Part of a small language model's weights: 6 heads of 64.
Each number is 128 + 24 x the weight over its row's rms, rounded and kept within 0 to 255. Layers, rows and columns count from 0. Numbers have three digits each. The size before them is the row's rms in percent of the matrix's.

# o: layer 18 attention output (transposed), 384x384, rms 0.0491, rows 220-251, columns 0-95
# v: layer 18 attention value, 384x384, rms 0.0489, rows 221-252, columns 0-95
o220 097:117090148129131153099194162131092151150104159136079144092115108124099131132099138111135088186150075133047125164127136169095123181142131175185159104129134108157150101134156127083139173148125173127138155162124109130133153126117109128090145111137094103137098112121109136139126145161083144143
v221 100:146116142145123140134133163116138130130126138136130094141114116145135083186095117094141119118154124132079128137134087141114146103164094126104111133128144155121128133096112117148131122146105087136119119128125180099162119134130136151114136128139063126099139123147148079101116155132104154174
o221 103:133165143118107129105137156126127136152103117125111105128084130154119105193144105123154117137135098102070167123160089137131116121142112121123118143140151135118144138111103147133144144138153099133139143129116168142191120131154137122123100137146099104101131130106155072137131146134114169175
v222 097:103115112126107138146130157136132137120125159109140141124211155152118193107119131168177155125112112157147114109110152135117096132127125118108141116146113119129103159076143130141099110136156124139115102080094123148129122131155134134171139120150110117117122180116126153112116142125146104130
o222 090:097082092125108134130160146129120101141110173102175125146191146179106181116137119136182150129128133147119091113112154141099118179126120087109148124150116163130096127084127123140088124137175142132152128071097106133121123143115153147163121093136088108113178170131124148109147100116121100102
v223 099:093139109149130118085121131159103136107105111131128148151090156174144151113147128129137140092139132140110144162132156132148151129115132159133128143166112152126120156145141124132131100122093081163134104148129105147071109136113179100134112155120111113152189126164164131110155134118147101162
o223 098:091166074121108101105103147142116134104124109114122121124098157129110126113157139129180130122115140114118116107135114135139148136105112119125129129154106134115099155140138138129147113143078114150124116137122101155098145146133155126151123182117110119135133119130192127145133137138163102160
v224 088:109114119135098159096128128115122102071085139111159136099134175119115168116116129155166124121130157107132099105079138150123122152162144115104124150154178098125153095134107126138110103139119114148160156116147068078111122115154093135152136110104103166082099120097112148118155161133139126126
o224 087:152112093133143130115111144115081121101131142128128170098116177116132191144118126132134116114140092118109150115102160151098099134117099147129131148140178091103142123108119101147092112132119123139109132125101075110111094150142122128153151117104105152057151140123159153114126165154142114149
v225 096:119131125105133115112095189129132117128099130109122158164139097151166120129116140190093102174146143163092126111186186102104154104129158110136159148185110142132151086141080123133162137103104160154128181155148164127141118122152149116119159082119116149126121066123124090140091164134116146158
o225 096:114163145164109097138080140140109128161106092134118136172142113143151141114115184169090127158154151144092127111145168095069127124117152118154156141148118149127153113135066129134119102127103133170090141155158135111158092137162138096103111086128148119127145054130154127140104185107159130149
v226 100:145154148087127101185182087083150143107134091166091140128114113113098130101142087157131130151190115130118151110082097136048123142118113169107113125110120112111130142113129131137142134128102129122110164107127100155131149107112096085146123174149165156112103097111117121161142139133150137148
o226 100:145131092093107132204167096098170158119146166151096129129123127104121106104158085175130084148167120122122139122091119146061139110137108144087149108096105130122151143122138122128117119140111159134113104133132112163126166132096093110174160166135158149120108104118109160154125119124124166146
v227 100:118122106103143120164139138130161123136157155109112133145134102150122168115136112144154090118145083133128129137133114110178091135177133160127121146169105133119085146136101140155140109127123107070115131129129103099112148172117167125136157129122113132123098110122139108163118129120109154118
o227 096:135135148128160094150128117097153134160134179124118131123154135182132159131159123133180095111134097118137108116129120084185108184155113137114119142115099145143092156134091145131137134130116107055144137148099082105106156167123150136146150146156142155134147110104147121138126148098141145120
v228 096:125200152132123128108118148117074119151117096137121128141125082115146118092150092139120170104119100123102132180170122133143158166132104143092109119147141147155111123127109105135131124177112046158131176139118165135143133068117146103136147152160155108120151137117113146088124148127099102139
o228 095:138167125143103141136105144157127156138117106127109124112152072109134116073130127145129161109100100151063134145140121161128138143119128119107116088116118146148099121132166134137135104162099062132102147128124172112145108074118152132154126152131142100128153157137118138121133145129118117148
v229 098:121071138112109122097137123173098126148135145089109144157123130103115168107127079140109155098109107126139131112107128115129153166177135133122115121082130136096125135128136128139105125126077135093154118126087104096115123098141140126159107175117118148107117134126143095113123129150128128159
o229 095:115102119117138141088119124173106129095118146110103136140124141131115191137119078143100124129101093115118158104096124119136151161173140126097111146110117147114094139131154142119117173112089104113129134158126119087127123100109125079145093138125089112115129150124130083124142101133143153136
v230 098:238162132135119102098108103128120143152123144167170154141190112115146119116119127134136108123081170101186132127132077139101118124155179091149146094127141090145129147108145103080096124145168098092116111119089141141131166105117145095155104117112124110138159154120118115121138088131114113142
o230 092:191107121132125149129140115147131143121108106102180167135157122142121125078107118135127106121100132104133101141127091152132127121131143093145178116148135111149102121093150121116096149141169101119106123100121165147118137107107139075125081102092100106100164169128095114127116103152120123138
v231 105:166110131119125131113136137112107117114134128141127161137064141084127155132158099109115124157137114152143092142155161149143092139153110118129151111043080130139096099114115090135116114080153153128176134140166125142099163118122176126137104122131114165107134116169135120094075136141109124087
o231 098:148121135118110115147136125121109100145124152144139142127098137076097109133156092091114103142124098148142106138139138163181080169142108114153168133083103134133119135128129086150155102057150142123172133150131123129100168090136146115136106116118107171123148090134107147138112129084103130075
v232 097:140129127125113113116144129119117119130122154096167146134113134149077123094154085160150128091108108163071147091134158104102099118100158139072143137117088122119151101120154108089161127108135130148137124105144165119091083113110098110133141123132112175093102109167143126114119120123135128126
o232 097:149125137140122151123141143126119119137129149079164134130120141122083128116158089168130144110139112171109141099135165116102116099116115153058170095131070134129151116124152099091137141134139132145125150135128166125094123114111116121107148122157098125115114104170158163122122118133144110131
v233 095:173164137132115130164121125137130109144125138123171135078132092126085107146116114116132165099072114121109133081155107144131136109145127134130110144109111150114168149155150159108111105156075126133141104144137110142142093122141108140137110146148143150123115158098116132112150116109132119152
o233 089:163119136145119138118145128167142097121079135085171121095141128153074125135133107146117151122094144151104145096166100133106135100124134151146114154153124144103134140158157123129160102149111115129146139106181106152145083141156093120134101181136143137114113140114084123137181103114132102134
v234 090:179125136106096128115165107132122105095101111146153125163142130139140126109149157145099137139174151155158115139109161101160146107154090104136150112131127120128122079113093138068131125122128124130139094152148134094118130156152149156158159129153126138134162115092110099093133133124100098122
o234 095:178124136121108113137127097133118156147141134154156089120136147127148101108119148117132122105140134149141121130128165127140123097152093114152159089151110119152136070106115148048133108123141132127128101154150127108126102150163164133159171126131109157083169131124103095096133139131103118121
v235 093:111108138135132124145139128134107150143145109095103119085147144095104155152146121135138125084142118086148152125172132094140137136120135092090116121155117162114147147138149094126139108144109150118121122178132126174097126124127094177101137131114119132099126178104129133106111124156158119120
o235 089:091107172111117132145145105146096186170090116108130106135149127084138158144151136161110136101151135100167112122190129100099133131147160108083119128177119099131183139147110107114120109165111172132156098141126136156097137118111134176122141128109116122113098151118142137120092114150145084133
v236 103:110079115126125120104140108112137127139143133147111128102141161148138146114100116147097112089098075100128142141140133140112099190122123117123120120188140160110163172151155061127152125124089141136171137146102122150108145112142156088149140105138146113131139145126123150132087137139164083163
o236 101:118113121109097114164115123143100127168135151149105120089121164129124172105106143132095108075083111091138150102122134139118149176091155149109143098156123130125167157147149111133153172122068159106146141140095119165139120125109150105144150130110143125128129159154115142113094153119141129141
v237 098:142150157144125126131120112118130129124146112135158082168125097099124185109104127093141114123086129150213123109117118138118096137153117111100151133150128099129095120118106139139151117134103130138142157126148151121125127128142132163116131081133136163111138133131150125131180157142154143112
o237 100:144118183151141120148113131103127141162172124149145104175110096091144179143116154071139104130097120152171146111119124115135113145156110105096134128125150126115115126096130156184167104145099128126139125145153151124140143121133098203120141078102152165110146154120145122126176146126153133125
v238 093:134098103124126127103144153156116117087120144103135102118121148141082127109121101118108131162112177105138120165116114174119108152103134172126143152123151110096110137135087080163106091145151115103130104144126103062132188135138121128138136136118205138082153129141111081129149111127097126135
o238 093:120132124114167148109125132134100130090125140139126115100106117131092156086108076134140136141113152083111110158124127178125103158117179144138140141089160107115130093144109101160112095125144122102116127143124123106099163139114155103130150165135192106062121165132146101146141141137124144139
v239 099:149119104152123125144135140117103171139144107126122110132139091114105138135109133103090095124116123116162155102153137112179119148092198098155114166110097142127123116134118145144091153130142120123100103130139089092127121108081137133095120129117126108139119148101154132116097127101142135117
o239 100:139118123124143122114106147122133183119144110137075141114146095103160123159106145106135136112114134150162152132163160076188121106109211115092124162142086144122137150132131137123120125116097128117091078116123089098100155113105152129118161121171151116131134129115147128112089135132162129117
v240 085:101110149127127151098162103151111160150117174095129079160134123130133134119129107143146122105175179176144124161138119120105140127136115082128149127108154102156094109107108153147122076117131170103100158147088149121124167141088144121116145158080107147153145129125152094130148115155138094102
o240 070:094159173123082106155131098117125165197125148152105103155152150114122118116130100135165098107151162163160102149116160109121141162147135103104158113065120100158140127110085157128143096128138150124149140157109163132136165147127097086133121146092114132158150137133131136100114143176117097118
v241 100:142131142104115129149128129162102173117105115122079159135102126145105103141084138125103156109133110134134137089139130067155160111157136146139134117139128122078131141147129118136107141125087142085145081119131096168166117124123095133095103102104126130079097115115136133116137143116118129135
o241 105:145127137114117128131166142157120161093057103123111149134124126151086130133097144150083152127141103131162103097160113085140151105156114122155122123171098152088148130160116157154123157130121121108125115119165111110159112143124088103079105082096135097103088109098128129122128095115135107116
v242 090:128091146132155128130162140146115156142155154105141132153074116104150131103120149109162128136095123108126126181090120165105174106135145137142132133142155099154124117114126179158130133118164116118086164100145118108116177140142179138120143121131151107159142142109107095114104116130154114155
o242 087:131110167133158130129138103146123153183159158127107154135089126156148095140120138106166111119091110138124150150069133138115147098126165161104134118108148096134142098092133172128120093147170112099092160125119113141108175151148151158123119117145140095147149136102136101090112143149146096137
v243 087:098103142109125124112123156163114123126108137115147124160117117115137102141141121136189099111149093135119137099139105102117175161140155130088101157143101167153120128149117138113120138132133130090149135135143171134146181148132163118107158168073102102121146131177116099147092164128176143103
o243 090:089106158145134114126114136145092124130119114146127138124090118149129118137161116124199094092178132136088109104149102100145143113147139139059086150126126169137143112133140161123101129120130126086142102134123164133169162136139117146114142154093126095133130129174114103135122162128219160107
v244 105:101079119109149151139188176159125129131145128114147085127147119098135116122113103134129135104154127151132152113126130127113116093113094104072081152098099144120156085119163138090151103117072116127139114129114072152126140126133116135085101143096076120141094156134119122103110077138158164141
o244 095:145112151135161115126130131107112125164158102155155115139150137142155082136110106118129110098157148134150144100115117085118146112129138099069102166128121101126148087122121120068119114126083141134153092133078104179120157118100125104119103139134092122164092135140122103123104101119149143146
v245 094:158125105153120141145155093112101163112150130123154110130106095112154138076112103122112127099108095140110143114163136139122149155140070103098129128101143134150146115107114172101128133108113104204131154140109122081166142115140145122158123148138092139152137142107141148132126133135121120123
o245 086:162117148156110129140137103094156166153139137127150109127109133110182080106108112140107085109118106130124157096162148121127160116156082141074160098119125103162131160079117173117114137099120121172144152155105136108177171105152144137164104155119114162152159133124124131119136140122091118125
v246 098:148124146111102138163118118091148109120139111164125142070096128116131096135109137132114111169152111101119115104126135139135124118110132128113140125101103145092175092125156127114108146144157132135132083169149112118093083119126087101121102100110097175119111090105141114154132160149109148155
o246 097:165107172144123156132111119112146079094147108134151148084124128128150110095141075137105138152147108078111143114160127140141118098110145162098149129130122155107166140138162136142104151138144154124148088154150110118119064155122083129143110172147089158088100084115137087114133146149139137179
v247 097:132117127152112145123173115157113127101165152083105131145131101148118104090112088137111134103102122161096108111113154132131138139152107137095146123143138144102198144108151135102118112100119117141092088149109105136075086150137126139106177116136118130072105079170132100157111147127176093097
o247 093:167146134148086110124128112090126122152144145096118132121145106163126104114149078140111114128109110141135152101108111106124096150178102122090167126127121120103177164133146139115110130125154159135093151161106129165107086176129093140100152144120142150106103111157111118178095093115158059102
v248 097:141109126127084162154157138102119146122100107152101093095082134138129117135159120157128178102138100117107121137123107136125105078117131076137120114175137135126111132139160189145128119152116126191133124119129138119148078114147130148142094096103123135096145148076143184100121120119140135175
o248 095:139098138149087175105132121122114123151109131130131120076062129135120112142129119156125159112145085158119152102127149131144110076136134131137109120183100136148121123150165160131130111157127150173142113134127161151162048127152144129152127109109134125090138168101150164098110121137100108186
v249 100:150122154146151117140148097091120132111127156111074111109163117124109101165112113128118122134158125152114131185145118118133083136135110107167123127128106163109153123158107133139120112101108087120123159113048059162113121126139084094088165118108110117159127124094093097102146119156144143148
o249 099:130142130142121120154141081116144168149147157114090090080146127125105105149118115126123102118155158151140130160139123068145121113129134134152135117127096161091159136148098131104135135090123118111126161106081030153118146107110086096099142150125081088158109146091111101100135112118131122136
v250 096:149159141158125113103150157179146125140135156104179089111114087145117164151120147123113097112126074129100108160129106110118099146197131093120128115110121125130109086153095104103124114156126078148144126124150128185120116139132064096106173150134140117141137141152107123124147109131108151120
o250 095:140132167151136154134159120135137131117119136094174098105121070145115178134120169155094079165128093117109097144120125107147117116151134076127138129129140130139088067139096111118124134148109080159134120135139117153096138149109109127110161132149119107142116150145093151170125145131098113121
v251 098:159126119154153112119144107107157134126149142138156140146132182155146137150159171108120158119133145107198147097168091115091142114118156097124146121138151113098151130131137118119127110127138112066124123085163151143123156145124101089120140083112154124129143108148107123176138081144140112126
o251 096:132129159137172144128105099111127134138139122122157137152109165139146113147133165123141140133153125090179142122203122122138120092113111084144155142123129149117146131126128132121119118117124106103126127093163155124132169163098116086128146114157163146140140125164120110132102083152141109154
v252 092:126127139129101133097109139109119148104106079125157114138116130123091090146086117144171152113099119134103118133132080178121132139121103157149137145132118106110149147135126144132115146107147124181122144158102139107180146113146149133116113113100132135129151137124135130149155152098120095133